Weights of a small GPT-style language model, trained from scratch on English Wikipedia.
Size: width 224, 4 heads of 64, 12.4M parameters.
Architecture: LayerNorm before each block, tied embeddings.
Training: a variant of SOAP for these matrices, 650M tokens, 4961 steps.
Each number is 128 + 24 x the weight over its row's rms, rounded and kept within 0 to 255. Layers, rows and columns count from 0. Numbers have three digits each. The size before them is the row's rms in percent of the matrix's.

# up: layer 10 MLP up, 1152x224, rms 0.0464, rows 141-253, columns 168-223
# down: layer 10 MLP down (transposed), 1152x224, rms 0.0465, rows 141-252, columns 168-223
up141 099:095123127147163146072095101129153125102155128162169107136154151140100129087140160079119155131123140134117125110107092103126151153120149133134158108131171160124123138097
down141 102:133136174097140153074161086173130165105070102127126138113060105129133126127121136115140121113122145153120112119132099129112109148152131126147145112099074119151106140149
up142 102:149103116149147136127120123115132114115112087172125131143085127143120128136130121119122133111095144133126151116122140109111114126137155176139135163106155126115126128111
down142 101:148155100149124124101104089087126146128170122124180114130153122116115135112104110123165120152122096125144148143116126157118148182074123155173109127143113096162133136102
up143 099:133113115154137136142167143140133161138117114163125134138101166156159160137129126176167141163058116125118140155156134150167141142132099103118097150104121178119134155143
down143 108:149153120131068117077154153112145113136159153140132094129136113169124118107123099132120117125110166164123145162072122163115139117081184141077156137125131113108174126151
up144 102:119147160150153066148132143117098143149142150173101153148082096093112137148126102146120115092144132077132108149114142127119145151143123125096191171096118143122136138078
down144 098:131078119154087131122115148132143148045123095140161109085128157134125122094155120092103092125116109162128134149151144126111087162090116135167103127098124124151102097135
up145 106:160129162111138108173094160117070130142182119144109149114133138128126065128124113159143163105116146143136115140118106136077121187115134125114149093119123124125114157119
down145 103:148143163118104167139118119131092128100144115149168139121136113104120140165148166155118136094150179136122137130109152130091085126132136127122101161161125127112131130127
up146 103:120087166160148120133108129131106115117122090075115130119120128133127142151120139140167150111090161166113115165167105134092165108119175135146119164129160125104180116093
down146 099:151131106133105103131098100117131138119146114111132120143186127169126146124115096112123108146139098114108120070096178130137126129131077097155081110136125175128163135142
up147 104:118110154115150170093132096146136115107083113130144076150089121137137151166158158132120151098098124107125169125138111115122119141128137120126162098125074134109127125113
down147 110:124151139127121150138128113137083125113149176133100114091099118136104133124081122117133091167138113125148173116124119116130131147109121101133124147114150134143153160150
up148 099:131161072140149134127102112151122171174106114121125146164088117109099086116136139105143145133081179110108114153115175107107127144142122120088134122123149121116111113120
down148 098:141144146143155118115108133102123148155121113109121147167152127118095153148149068168113145157134171076144135113144144104108110132112085126139139105100119132129126115145
up149 095:110128169162141128170108159119140141180111091119101101125125138184157096165134154115142156136154146140124105105088135106162127152104155143142143102114143133115143096133
down149 093:160105132112136119082080138127128106089135144122112128101110132090145177085123149131128089081090141131113177191113118152103138128152094133140108128120152172120119186141
up150 096:118117127118081120145094124093117079150105152122100090117123146149084113168115096134121128125146160126093111114144162087154154127164149161104120139138072150137136120126
down150 099:183104151127130124108170166143127166113161100089130173159121111106163085105120130132138124137116092129164119149095123159134087145131121101148123101144141132147123128137
up151 099:137163117116110155172124130122143129157142153170077079124100120126132127116116124136086147124130116097116142119165148106103092133140116117120166125132125136129098133147
down151 096:106104072123147152141145161138112166140095113109129176150203155137095135156116114121113159120127173130134155163112157152140134112105095103142107123127121109128113147087
up152 089:119088144118129146086118122143136082163150116143139112134128130160134142116152118122145119130161110129127100130142133145134122111099154122123114149142137111138131138107
down152 096:147151127165140099122118120121136128101129129089138118132144135108095124145117132111076152126123147112114191134122089135102118136097147124118163104130139082115138143140
up153 094:166121112125171093151169118144079163131110108122130148152165107166086143116150097169131098122139115103127073163129130116159126180134135154158124109146138139128077106124
down153 098:109145144134106162142109135089170055132136116157105105110119159121122139099147167084138146144120133150165181096153098098119176110169114097114141164127148128125120090157
up154 093:123086108131078102145127159133119087149142129108146141100116190124154090130124123126170137160136130139132158156086118178097121120140141121068109119128118154090137126112
down154 092:151132115098118127126135175139164144121143106095118146114134118081125076093129114171101131115146113097149083127151115152156154122133129104139129110120120179116080111109
up155 098:143134098119070152090140148131107123182139143141100130128121097079118073129125139144143127115149083155150135077147120100106124142088122142153139123093147158132126093114
down155 100:076134147156129153168151099123170128138126086075122146116131114168152122126173077086134143142121122120116124114115129123137118094111094137111128136108120105075151179120
up156 102:126114148129122170069098138144128129095174104112163127109129148122151154139114132120123115116127136159108099108156132147135118144134103124117128118117110154111137172127
down156 104:142118133097106125111117151099152087132140118118157129132115115131157104107110150136124119157111126109123117110124162163163139088154120110061178108112159125112133132080
up157 098:096132167132109096070104151103124129157110166124112146148133129105140129148098129163169114144118113073144161135106123145135124131135116186151168157132116152086117134169
down157 101:134149160132171138119109121133106138144097120165131170112172109126127154103125100139132189130154106146127116161165097125115109112107154154111105154110117093127106144127
up158 100:155106133143090165118127117128138150113151189103119131110121122120137115116070148156148133128119115151153082114135105137103203088125171131115069182164136145128110101166
down158 102:149131112127140098188152092126102124154073134151140127111153100108150089124138137172131151154180116142150156137125136076122099168116133155120186129100113115122112161137
up159 103:152117161110130114163105117093123108133125144127090126125095115138138132186125104130094112151094131141128160139133114128100112124139137119141132156124102143138101149120
down159 101:186127184142152108105119123161119079159096128161137096094136158096138132103141106124135104109120141126122108140109160144112139121133104119173119130110147134145129179140
up160 096:155139146110117116148109185134103123122120166128121123117154087164108122137127107124119090111106155131104125104134115136131118132128112133113111189116098185083158094138
down160 100:150151133157120123147093131143143134085134124124160125132121130151111154105116100100112102153127123144095150137146091114082136102124100104166138107098125098140115126157
up161 105:127156124149122148129161158095086144130118113092076132121094135115114143129139128141127149137165153115111160154081140090124166152148136147106131127152103155153154149100
down161 104:141169182110146141134112146106170118119169151133118136109141135124121076142106116113132138135121078190164110087159105133126116109105113104137141145150146130128098130133
up162 103:166153126106146133144125143176102122109107142063120158147109124151170098112104137160134133137131164110101120092072170118148144111160148114086139114146140135124167123128
down162 105:141082110136090155143117127150118110101081096098154102122125088161159148105131155101136151129123089125108122160161132157137134138139145117151111182122086152102115102147
up163 102:122140113155161144157125086121128165105124112111131137118125138121103143124098091156141093151142159129136118157101154100137192088145143151120159139139136153136135148161
down163 100:165149164110103146144121103118139114088128104104109114185157133119126132131101125085129119136095162119097106115124140159162175113144089099110082111160145112129099147106
up164 088:152122130134102145112154159118074136133147111127096120104127117073134146130102136144125114148078144153129143108120144102115112134155189173133133111109138125127135138154
down164 099:183125094150150167168128129126141121117129114166155121155141154156151144116161161146136117158152122146148143111139132137124142125123126116136156170133119103107142119154
up165 102:099128136128125152117159075088141189113106148121123159148100114104119160120139125155152137135126086096171115123129092115136143174097126152114115129107170139115178106158
down165 098:142170127159140096157153156111122108100140138160145100116124111141155127090126113117114089194111121156100139117102123154102125115132170147139141100112121091149116137140
up166 091:131136175130122083073141133143090125142155156093148101126127102116119130128138157108161081131101111101132123110132098114155143132103134154114101143124148108110135096126
down166 090:124123122101129140164110103161162113171160100121078154132162122119138153120128130145152115143117155129146136126125130134143094118129094098168145131102098170138129106083
up167 094:120107175160121124108141148114085139121120106110118126138101164104156139114169162158174136114117139110077164142099157123149142134141136129084147150099155100121136123142
down167 109:126121123126145142100154086117105121161110126131179122086124135110128126126188152157130171126123149159143112091108158087116148082148155125127133151134116097104166132173
up168 102:118161129133109102158129160114142145163133150092098137150120141081149171088135121136148142123159117143115112127121097113124091140116109158135166129135114130153165163167
down168 092:120123112117151145095105120103154136178159140163120147148156106151143092183083144120143100162094147119139182156124131156139160141153096099078110133125153146115117070107
up169 108:137127129113116113129168163159151130171181102127117130119106138125168116078162124087110100145152153119145153114125120173144122148129119106093097124136114094134141161100
down169 098:110141151153102124107105127105108116121119123144113131159154128101099109136139145166166158150161123111150118150144151119089103147080095078192125139114113123128131149132
up170 092:094093140111071133128165192124140112151138152157140095146093108158107114150141116101113113153096145096156152122074099117119132141129148135185150104127142143130089082147
down170 095:133153112119123156120130149112101122145125133137105165140148141127141108089140143150108130110102070170178118135180140129149126141114103128117157136164119092129169153127
up171 096:156106106104129144171125118108114131118127112134113115151115086157140104162083131145136136131123134118115072136122141130155143152120144120158119140137114103131073129123
down171 100:087093139141134119129111100148121119159165150132138125093132134158145089124164157115126127130127166166108114147127163121097092102101161125148135114123100104109143119149
up172 095:111110149130129126172150092116083116072125110123092156113141127146153145123134097130120167130124119127177127091162117162162136131106109102170173162145145161171129186161
down172 094:114145114120151093135104180109139116161134157124122111099091146120141140128114141110131122140152101137112114077106167152097089097153166121097104115150084091115116072084
up173 098:118182133142110141121118091110116110105173134165142149099112141121175103126118131130151123150106136070137097106104137152104167134136170144082124132160137127150101158117
down173 103:128112103120124116140106125171142147147176127102107113184130143115118110149136118151131156140091171116162141064146146152140118182163080117143098159130161095134127118131
up174 095:130140115125114148119146184164133107143154148057122148131115086097116147145142142141131138136111126121140095166146152159145155135129114151131141102112138148165106102108
down174 098:170119182123129108096122114134107151115099117119148127086159128119117142089110131079130083128093108131130087078106111107085136092087160156096107143098144118120116140124
up175 092:072157154098125138148141172156087094136098137156091139164134151138113122125153113137067158127187127127110136150122146079115163146129101112138099153135120137161178144126
down175 087:169127131144128127095087131075132141113134190111163169122122111111106109125133154142131118137128088108156140125111150141167163119108145155130122129160148132113093100131
up176 110:159134171082123078143140165109135134112128113131114140142092103154065116153139124173129126108115110111109117091153117097136104178111129142115135150104112126180130146107
down176 120:151112107147075086111140140094099092132105140098118152140109153099089097110165087130081134102162132113116111139142154142154113166134088135137071082135137091145131126153
up177 097:131119208068117140080114152119132115146077141119104125122112155135155143177163143121111111107180117117107127122142103139142139081124078134150123140097141095104107103109
down177 095:145124064153160102118125106144120165126130138115163079114146094102161132131118130111126171154080089172132137109123123093111097111142121074154085114149130154107159127116
up178 096:147157124115160114172169151126122123141116118127152136137142131124122093117111153156126094146114171113159087133113144082143152118127124122132122129133133169158147146129
down178 102:117163147127154148121111110116127113149092175141107096171133119087123124177139167125125153137165167120142166117117090143110125168169190123101129124136145111135145116100
up179 097:103141136163108154092075101159123137164151138137128102138126151138129148182112124179095134114075108125137154136169117132125158107154109134138069182118102133133095105099
down179 097:164146165117134117178165136134155122101159120110142170154124165110099141133153126101096124124116130117109150147117137135126103136127136132099150155145111115151081141127
up180 099:119147122116135150133154132091105111130113137168121162152121116101146099125120127096103135146143099098159169116094161108167183069115132128118149086133152116069134162128
down180 106:135124127144139106099100183072169119138128197107124135110136116114137136112133128139092108118123100149133083109134155123117123149138145137113159142141122112105165157135
up181 104:184155088149112094169177085141176111115139151116152145145094085125127142146118143145127164146147150118125126119150142111108176120084165159096091115115138167118116138135
down181 107:132134116163120134131148133129107095123150143103096116113127089141155110144118149144132134148131089168135087083169155104138113123099128146128149146111110108124169130159
up182 091:174168130122113168180159155101142140174162097141102148119131155087131098179170145127109125112143150094133158133081123141132122161160135150120106111132149137160135152155
down182 089:153138128119137081111112118153112159133094154143136137114138081098078131083142096135130142126137134131117109145079104121116130115126132148129157165140117082168110136138
up183 098:097129101174085082133142117083180116128097129116181149128101080104163143115100092110077147134116142084144109148145138131098108146112115138116141103118092115134118151146
down183 094:120128130102224110094122095176103103110158117120077142103131151150129117166072136118178114130144130164129160107143115094125145169125124134107116134136126102162170129163
up184 089:150129161125083179137165104106107095129151156136129151138089099140165134148117169128143150170118132120121101097112166126143157142129113113111165133092166145071128121143
down184 090:127138133138161122142138164112147154095141100159124137145148169116115149154118115121088159134122143096122162112096134109139123121144137142128106099105096207115122111132
up185 097:137090125122119140140142124160137112167122124122161133128088149163119130132123163117112138120090101114149153102109121133147124092082145138108124125155108138142120108162
down185 097:121162155135113141118106147119159136125131140132114108164113093126157133146167130081135130169130115099187100110178137106084152117108151122135128117097167121143128173102
up186 102:105093152097121097143137111111119106147094119149087118153132172164086088118112127131100154150146119144145087104106113103101109130122112128164122101106127130144113181154
down186 103:144139097139118185136144161173153121104136123093154145169130099118146087116077163102135129069149155088137167114136135143111117178167167103127136131104102091100116121146
up187 100:124099136154110126124140107158122125158179120097117146139097138112174114108158099103170162151093152117115126133124132120156127151126151143122149100118154126166117168175
down187 094:144136170172105122144151148165174161157112112139122162124148081121138141186157143131118125090138141145133167113143127113116117110183161138125117155126136125124121109099
up188 095:111144167138150164126137138150139110143083080121102077119134123111117121119143141125146170117089142126114168129137147062103170131092107138119114121106136140102094128097
down188 092:143150105125081092142153106079111139125123171124130148117151140121124144179074107110143132103153144173151111095123112171115093132071132130113136132128112122144145107159
up189 098:169141140135139116149074165117139150093144114113146135104172147124157083108129121130165143154126165113144081089137127174155133157156119165095109122140155149174145142101
down189 099:111131099127148131115154100138156124179150140132137114170069134118130117158149180150082127105128130113110142156101157107058128149140137139172146145125108115121126131125
up190 101:091110107161171084141133128131164122178159169081112164133096145155138103108139111117118141139146136165160109135112148164118147157125158116104134123097175128157149109123
down190 095:167135146121108112164087141129108124114129089133127126149122140185133144169158098135187126091156122103073145140119148130152112099121117161136095114172155089119143142149
up191 104:132116132130135095174123123125153156126089163120136111126086130138129134110146143112151119137129139106158122130114133087123145146134128148116134181123126143120122074116
down191 105:112169133153119095119119135112134112129147117116114170129162095104120115180160145129095152113146118153153132125099133050113145124127150076132176067153131127098139155109
up192 101:147142172114151090165092114128104137131179101079144117142139106161131123118054157078131144104111139125133125103144118120109119152096097132128089105152095105147130122110
down192 102:114119120118134116108122157154187124111136146158100101122112123110145122142151121135099120147094098137130108123139090135140126130138200154159134120142188150137140079105
up193 103:130136126126115132144179142107108140118146099164138150115124108112123143190136124152119118158141129107132098149067161149155123121160145114118129137116147153166163123131
down193 101:146136119100117140145109155076094116171109132121118089110088103134131106161134102147107137181130087141107152111171113133141123135153125145099148155136097136131147131154
up194 100:093138105126141136154126116114116143117125118119127151143114139112110089119157109132115117130113101143130096138166156094130153105133139177127090165100130148149164101143
down194 099:159109082101123154071137124150107157128132164133139086111143140158133132142126118134152101091087159125112147124104089123071148157063156122130128094121172113111083112148
up195 097:125114144124124120103150108156133148127138109122130125126108133127154179147167167135128106190103117113124124134120106163077103130098137106158100152096145140101103140160
down195 104:122128086120106101131158105127133099141126138123131126093153111139127115106139121099132116102132148111135110130125148157183063119101127161092150114158137134137075142150
up196 104:119114119144173161128129170166165085137158107133108126152128107136118167106137151127166119119146127156133139114108152122134142147164144165123158165074115126123138117158
down196 105:150127146122161147146138173139142157105148141123105170114097120116112117126122148124152172117125164083134122171123131168107133163175133124139100184125107184165124125116
up197 101:104123153157108159131102147143137142157133106119099103156142140106162099101121125146100156117141167167127131178139099136133138144111122146133157152144151102119153097128
down197 099:125110123136129105103150145108120164132140106129141148089156107125097157104109109176149141107140118147144094126108144106136083076151135126137136132131119098109111127137
up198 105:122151143124169129103104151155136124166106146137135146171122152130104126136132139152134158154102090114140141104126140122137152152129133144138154110134094183113091085118
down198 097:101152107117126120156146149140129141134126115088133080143142114101153126114089124123125110100140165137162146138185147146141143104118128122128090096104155105118120142124
up199 099:132129126097138108132137126153172150113161118079118181119119123114116139136091107135160091112127117096133145189108165106107141152175113166119118130117135172166147141085
down199 094:114137136131113151085136142123099137204091137123132155138147158096146148082089122157090118124134122065133126190146132107131118143160131145186100153137136145122137128138
up200 101:178147111175117127143092122132167105099106073117116160136150114145190142158153122125153129133071155132109109156123142133138145164151113127114113156143131134136140102141
down200 099:119117162102149098140147126127138138144135159086093158102110128146116140143165137083118159173138097138136155143145114142107092150121155151137143123106146160149123158144
up201 091:126157128121158126110136131111124093129171101148078182147082118151136115157142105118150121159136104072177146135139139117079132149141126130138120132153135066063143135139
down201 083:135118119132111136155132139168115175094130146109157116153165161151125140154103134164101107099111139150108109137113133152168115151099110142116122120075140152170141110124
up202 094:140109155129133126121146146076159079148080134159136101142125130110104122109106140076152111137121145103173144127148136134129156146131110130132157092117094129128135084093
down202 095:157167110136142146156169131162101158133138140153087167145108157109101155190129115151137103092101142169100145152126142196142127138097135128125119158106111084130152112146
up203 105:169124126136091091063108122135085133136095118134112137105111153155146133086178099110146110120091145132127123171134134146136122155142119100114128114119128115113181107125
down203 097:105143118096147130104142131102124111105141108159142134135119119129163146174133136140135146165155134164144157112104131084139121155114173113147086126153140119172102137143
up204 099:130127138109146160123050170129132117110151120122137210119140109138135079172148122124155150136139135145127114122159099141129101144133128108113104127130113170149141138146
down204 091:081122106140138101109195125136117120124104141128132090110129132109133160161123112107126145086119114137125128109159155139152136145128118144106122108143128085149130152132
up205 095:121112114163113153140133150074125141137153132116141140109125125149103105136103079088161118151121118094151085124125153151143065109117123174090168116090109139142138118137
down205 096:156143145118138144121129102157149099170114148110117126149135131131126137091119105177081135165124131135137154123126099148103110144141147149143123105141129146077111130122
up206 095:150162114152145139118170132114132119157157133131127148144142132136122067080119126111131171132161101119138131102109121145138154100122133095107052136163120118150159113142
down206 096:134149151088121094188103126094079162118090118077112131111157141153143124160132138121122087136114109145097142122134117158126141123134128167099143092118097135134131129134
up207 108:095102152121139164143136140158134120129146108121168174136092156110148093089130141133127157126148163069144113090126091131149159126127106114125125096160103123121117085105
down207 108:163174090130109132084160111126125102149111121106139167095117107121140113136097139153170135126154123136144136127088112142121122148093113098151136100163136114108118128141
up208 101:105143154138114146147149112104101109136127105129125188110141142141144182162116134123133156146141143131140117158125114085067161171130146121159132162151191120138180118138
down208 101:154115143127136154076134108106159149121109105125121129134111137152145098111116148108152091133118133165149104179113099113136142081159106118109105121146145145118138118162
up209 100:157101135134144139093101124162131145134125137100124180121091157118115136154151104132148090161114097118136085065137168124129125131127145159133141109148116138090094150129
down209 103:076163121122100101118104136090109139141121129121098104083122110187123146069110142139113158132143133093173164144075125184169097157182106127146144104133115134134170120159
up210 104:152118116141129096104069086145162124083173129123144094143114124094116122112156173092125082088111105148111132146133133123132126132131172110137118099123152151069121103128
down210 105:183124113146179100138095172140108123119094138156136156105103130131182155134161105115125103111104140132093160128105095147141187128151136116182104075159142147117137137136
up211 102:122130152174118162095155096134114104104173095121137120145122133158099125136159096113133146154166142113152144111149170119116105148114148124153110134132067139123143137151
down211 094:128128127115146137145109059167126142091104147150126152153153089128150117122134132171094124120120111136098120124148125089145155143146143127097141117164163145133122123068
up212 095:106137158129136122134108137108093126109167134149147125115129113115151092128108146103109113124110144080136108106115125130164149143190154065161135103100144150121146118096
down212 095:124133080142132115167178104131161077136118107142080125102129098160097166094121163120146077139147128122118174130130108113170146124104127169140168097130115116164103163154
up213 097:111171150095112129142143175154101141112130106140149119137110134096115139169149126128132135126151118099101156114132129085132074167148153103158157127125156140142112161179
down213 094:105127087149092135111140151112155143099103152093116116114117087154159115121110125122090144108099093137099125104103150161132156134116175140125123082144135124127157108099
up214 104:135125110126146118132116177098172137150141116159068162117166119133126103148145117133151085109105178119157135149131108130098157148125090088084105108111136141145159089097
down214 094:160141122154134118137126111121123170120152188109140111161114044163164157106086156178165182094137102141113181132133145120124129106128107105119150152115123130101103137155
up215 097:133114133135135110100112133115124129114140110150110122109143132112092138081118127171086136167144112110167116169160120113130118108160125210105136112121073140123087112155
down215 097:084164115132103120138125159166121108157134155104117149135106107105164166161097155092147141136084138115075122160120105086087134125136103102164144110112150106122110148111
up216 098:104122173139132082135101083135156122128171156123161130129093129162148106097126176138133120122119166099142113173136176168144141128165166123114113124128127119161133146124
down216 097:129166143149163164091143110195128154125147158130107109122124112099124160121127122149117179154102163114118125113124084128098099155094156118153109110102125128159115149114
up217 106:106141096103109140139135157095151121136125175143136116136086132084124092165095120137116133109173103112133148081147156113192123145089139136128106163118110078112124094131
down217 106:123107133143098132168100114125123143126129138122115119131130158103153139152160154094138093168069129134147095117148089170104105168136122129118155115093128189082144150147
up218 102:144119128125133138145107144097094128113133098118096127144137121078116122108145080150159093128164151136092121117147160126121135115143104147124122187096103163127146133126
down218 099:159111110130100084113135080145126123133170119135068125150100160153191082143094163097112139145159124139180136147142104129116135157114127136140114094162126120128082112105
up219 105:128126105096130165099096132146086104126099114151113150139073140159131115138114100094122127096092144101105155116132114091114170089124161100149129122142144160135099138133
down219 109:161121141108171098097129115125156093143140135143164075102120166156129136135103126095130191112162178131128170160143139182133161128118089089115118090090116139141123169106
up220 097:134118111086114102132149158143140124133125094102110136122109159134123124158126119118154116104135096112157142100162126159120112135118108096133142109112128119131099126108
down220 103:166127099079148100150178127126147115143133125125130074141105136163122126107128077099107125121152104126091153116127113137141124152149123105131126136121103140121106140132
up221 095:144109133108122114120152141117148087115150134127117111128088107119103157104147155139128136098122129089126151122134125191154136128143118125156119104107165175145138143179
down221 098:144112157098137136144131122167101107131139138122114155144145084187147095144118181121076143149103190144112152110145140169136090118102136136150157138094127074158066128131
up222 098:181165120180141122127113112118095133182145152122195112115118153129120075119101113115167157143173152156136101142158131144143093150134153179148183108122125149145132159118
down222 095:115083120113121197158132144135141105090144115148121157181108080136128171165144130124084122111082133103141144119083162113132175107107130092112123153123144098100129113123
up223 108:145158117123191128117118106123151156125133081099131144149112137167120123154127088140127173149078134110146125109163107124088158155089103180138155143113124178127106157101
down223 110:132149103109133148148140135114123114112108127157133133162112097104129149104148123128116088135125089140100104124092168137196109120130134142131097117146108098118136098144
up224 101:114097133134141122157095166148109146115161090155120130140151131136119107153103133147095175150150089141122142116170110102162110119095129170155130134108121131128121112158
down224 101:181108149112096135103123138135143149105158059118145122129110133119138106175145132184097096123126163160132165135152093116133139157134109124152165138146154124129103146130
up225 093:108088128095130166106143185131116069146137136131119109107133131117155124045101107141145099139134161130176151093153108108151114123143155106084122114160134126098081138137
down225 091:096202089134176112123130094113155159101081169138157106132104171175088141153149149101113146164112116150103123119129140106130171137095135120119091128125106123154150144113
up226 102:136153105070092106128131142121156155121146128071137148140115154111119137195109137127156114117093143082161134151158159108132109137158152149120103143119159137136135132156
down226 105:145107127118111090131100145167140131123177151070116088123154075103129125129124082147086110137098135117095139145137120136153136144151112182139090108165154133161108111115
up227 098:129177121212117150135140141155090164162103141118098099148130170112164136129165104141109130139109129155133105139145122155126164137124119148148133135126121174112125142148
down227 098:092120137110096132120139176171117127141115134140085096107141137137060111089154146154138099112109117128137153130108137142124144120134136148097167147142100087130134128127
up228 095:195157119151155139163145087098138151133133143076099124127139151152117165127113126116130164154102119157122082093153123137161147121115132102127073177112175101102135143103
down228 100:115159110120115186149125153166105090102107099163125184115141103115138108104151148126142134136123113116164160130124116105145097149137171159144162154151115095114134151152
up229 103:145101169119145133116123107114111122115092109094130134107105111171122118196109137141123107160084135117107139135110098126130115130140164098110163173129126123170131120114
down229 106:117060120140150128122104150140120124113146103165121110165112114125102138137152132097104159115129088156100081135098125138136140116136139144175120066156124152151106116099
up230 102:111092097121085123084152155148128154174140130111111170139097151087152095127187126132143135146176149129145094117173101137136130150120120141159121120119115117071125117138
down230 104:156151117145179120097111069142128122136104147097119106093120110123132142164103099124117126114121101094138121130088132139140176108105117122141082068154191130084127127123
up231 097:140120111139115106169120098137124110120133138103146149127159118140087136157138106127140124106119143153140167147137067123107154146133142144159137118134176153158149171106
down231 085:126136107096145168107126113091109075154160098148096166096103113124128124129120142126124135126123124106140134166114163090136054140119097136112108151128131107131069079113
up232 108:146141179119132182153133141138137100127139120143121072148130142157134107142141075171118164125166159119129123137115106161117112130127143154140146104135133122119119101123
down232 108:120120127111101082132101122093154141126117132115152127145057093126109090125136125145126131143148162127141144133100148158112062146162181115130157065147142129137145119129
up233 102:130140118073120128075126177078127126170134176117110111166181130116109112125095161160111106115118099148124134141143104129116100136126164114089156125110173120131116111152
down233 107:133104111137148117105122155103157116170096086108160100116103128139097106099136170113105169100078117122132188174137131110119133151116120091132149168136091144140089113102
up234 109:125172130121139124126127128122115135115164119130092133138097164126145140158165126124123098112130118125141132129105129110126122131148143105133115157143160167136152137125
down234 098:124114143140122130129113161123112144114125074163127127130108146151161139131123109155065137142079103113127101122156131138140130112139170087151100100122112072113101159117
up235 103:139129140107128098175140101091117169155127138097115121060101173133152166134068098160114162127090174099139105145109124123180148118121104092128125101116105190141109095133
down235 102:116167114136132151136102150136105146095156118134158194146123131109126133100084120138170136085119122111126136132154108181151110113111167120122138118137106158158097093152
up236 095:129117149139140194154093126113142098113180092123110109148170163063083083091072111119112167108125130144128125136121147119131142150118124110086151134099130142160126159146
down236 090:137149098110138108122161124130144107092066120131152145112089103132141175181166144134156151148151124144119127130127105130108146144154123169134093176132133141139149074142
up237 092:133117108101133130064141139096124105153137106086119147104136185129184138156119143133147148145153123079097092109138137165132115152157124148135114112139115117130113118096
down237 094:150140091136146093163148098154099108137162118143133147131106123120108076099135136149128115126108132132135139109153139146144166166141099126115137096139190133158123153131
up238 099:107114110161159086084143123152131147126139110148130101116113135122131129141169139126130152118113107131147097099102112116129116092136131150123155083129133100164138145119
down238 102:181112140099093160152166114087117158122163155110137128103146145150099120122127156166152111142128100108072135135060148140177123137146109148081105128118073133101142098143
up239 102:149127156150134116115111144130121120127138085079135135122105085092155158142132096150141120165117149110158153128133145101185104108062164092100086161157142148109137090132
down239 106:103091104139104096092136144155122116135137118076087096139126170085115151091130115111121154092141123145147145116150157149161158120067127128123138079144109085084128124096
up240 103:142109142123135154124135126127150116110126164121126108128121107165141115155174093157120144166132131129109104127125160112147132090102112105144131078109166121108073133105
down240 106:122116142084133141105138133154100109146113138160111118161132144124153136133166156146115081133124155113101083125135123084114122106133084136107148136118158158151102123114
up241 100:125092094153134154115099088182118148150110142110090148170140085132128109104084131123140131111101144113168138196196116129167093112147160120145153102131153146097120119127
down241 098:064108146117161157152149142139135149149077099149157156139115130141130120132116122094089129131177130127123144149107132157123121100177099080125158129171157116160138119135
up242 109:133114119118120125159062121143118123153136125115154147146142141123145134143152142148123093122135114136146134141127141121078151116144106120134108141103117134089156101127
down242 116:135146141167132147163066126078123089130134126109115134109128135139143118112145151070104127164144135149150118125143093081137090130144105114102110149086158100106146165119
up243 098:124153149143128121145095148109124110154145105132121130119077149123138082120150124134189117158164127129133141129135118146173130145084120117149135122148109142123146133162
down243 096:109108137130132133126148131136166133149137181148167142109128191143175152151084125123128136130150186119110116122122116115100142091135078139101143146104134155161158141110
up244 101:160170138124100124117137110135141094106114095138144087149140118141143127167126150102153141165114131122147108127141095130137120126141148141121152140056147131122162116070
down244 100:116108107138151123163174153162167138142117127102135126105105118146124098119140118132116111124147131116091179123128171098132144108128125141116128109138123093172154149121
up245 099:179123133150142123177112117128119123091097150122101132122120124102123192125139125100113144137158161136184127124115141136120142092137099132164137141103104168137103113099
down245 102:113129105128125129134117137144122189120119125110110090126126168136107143157128091153113088151117108166125143155137126128138093105152134124140100130134141092117180137171
up246 120:123110176128116112107092147109093128133121145128097111079076142160124169092126107167151087147097147136158118171139135140135136098134118094122158128115129142152154130133
down246 112:121128144143093105161085131121102089125122117169129150070146104101133139091139100119145141155135142125109094092121092162159146132095077134145113164157105116194118132158
up247 100:131095167125087095083154102127145131097137138107137108125118114104145111158131111134129103166126164121148142086131102120101099136152119116104118146143122130134127148138
down247 100:092150150145109127160161112158124147123148130118132131117067113112105112128176117141142134122127124095122133098098155141179131125123106173140099169139143093098134048142
up248 105:099161094106130138114125106112140133136159106135138113121083075143097125125099090135128141152119182159158092119137112095159138113164111106121131150155127171117089159135
down248 099:133162139119148127153133142150156133148166140142155120096150128110117123142174150150085174130140139099124157139172139108090126158135116161106115081105129094140143120114
up249 099:125110131133126122155136109142132103111130092117122111139147102111120126136106139115079118111122115147141102114123123124170078159122106134134091161145143106114142128162
down249 097:128169136093126084101080108144122163111139136100148183122106140128102127131123123151168099138127148138130132166104139106074135155128173105108131139124141142107143171069
up250 100:151129136144137126123113143148162184133177145152130080124149125135086127096130134156149156126142105113143141139079096128133093133158127139147132091105167172147128187128
down250 095:108134155144149155152118112119135164129095120156157163117117118154139094123140074102148106102095131166136116081149142130148130135131109105115124124119133114188126151097
up251 103:131141160123101121174110177144128112129145102122185155113160166142138122166089182142082148091113120115146133123149134145123103139125106147172135115094154132098145118138
down251 105:129093147147091106137102118131100124129126144112128156120146115107158161123147120135171126124144081137093146135159125122091147056113096131159167164129156110153130105123
up252 101:152130144129130090125145092104117175142173115147116132146106087139115082125153098146099129153153126134112101126110136151110106123148146089079101114115173132143119129122
down252 101:083132111203114148104126140103155103120130081117123125102138136117194118132122162096066118137144101119090148128101117118147101120112148091148146134152084143150143110161
up253 109:073118128154143123163102097144143142109069130157155107133104132122110096141153136128147148091133108138121150100179142128141152106081125183150112150116126157133096094137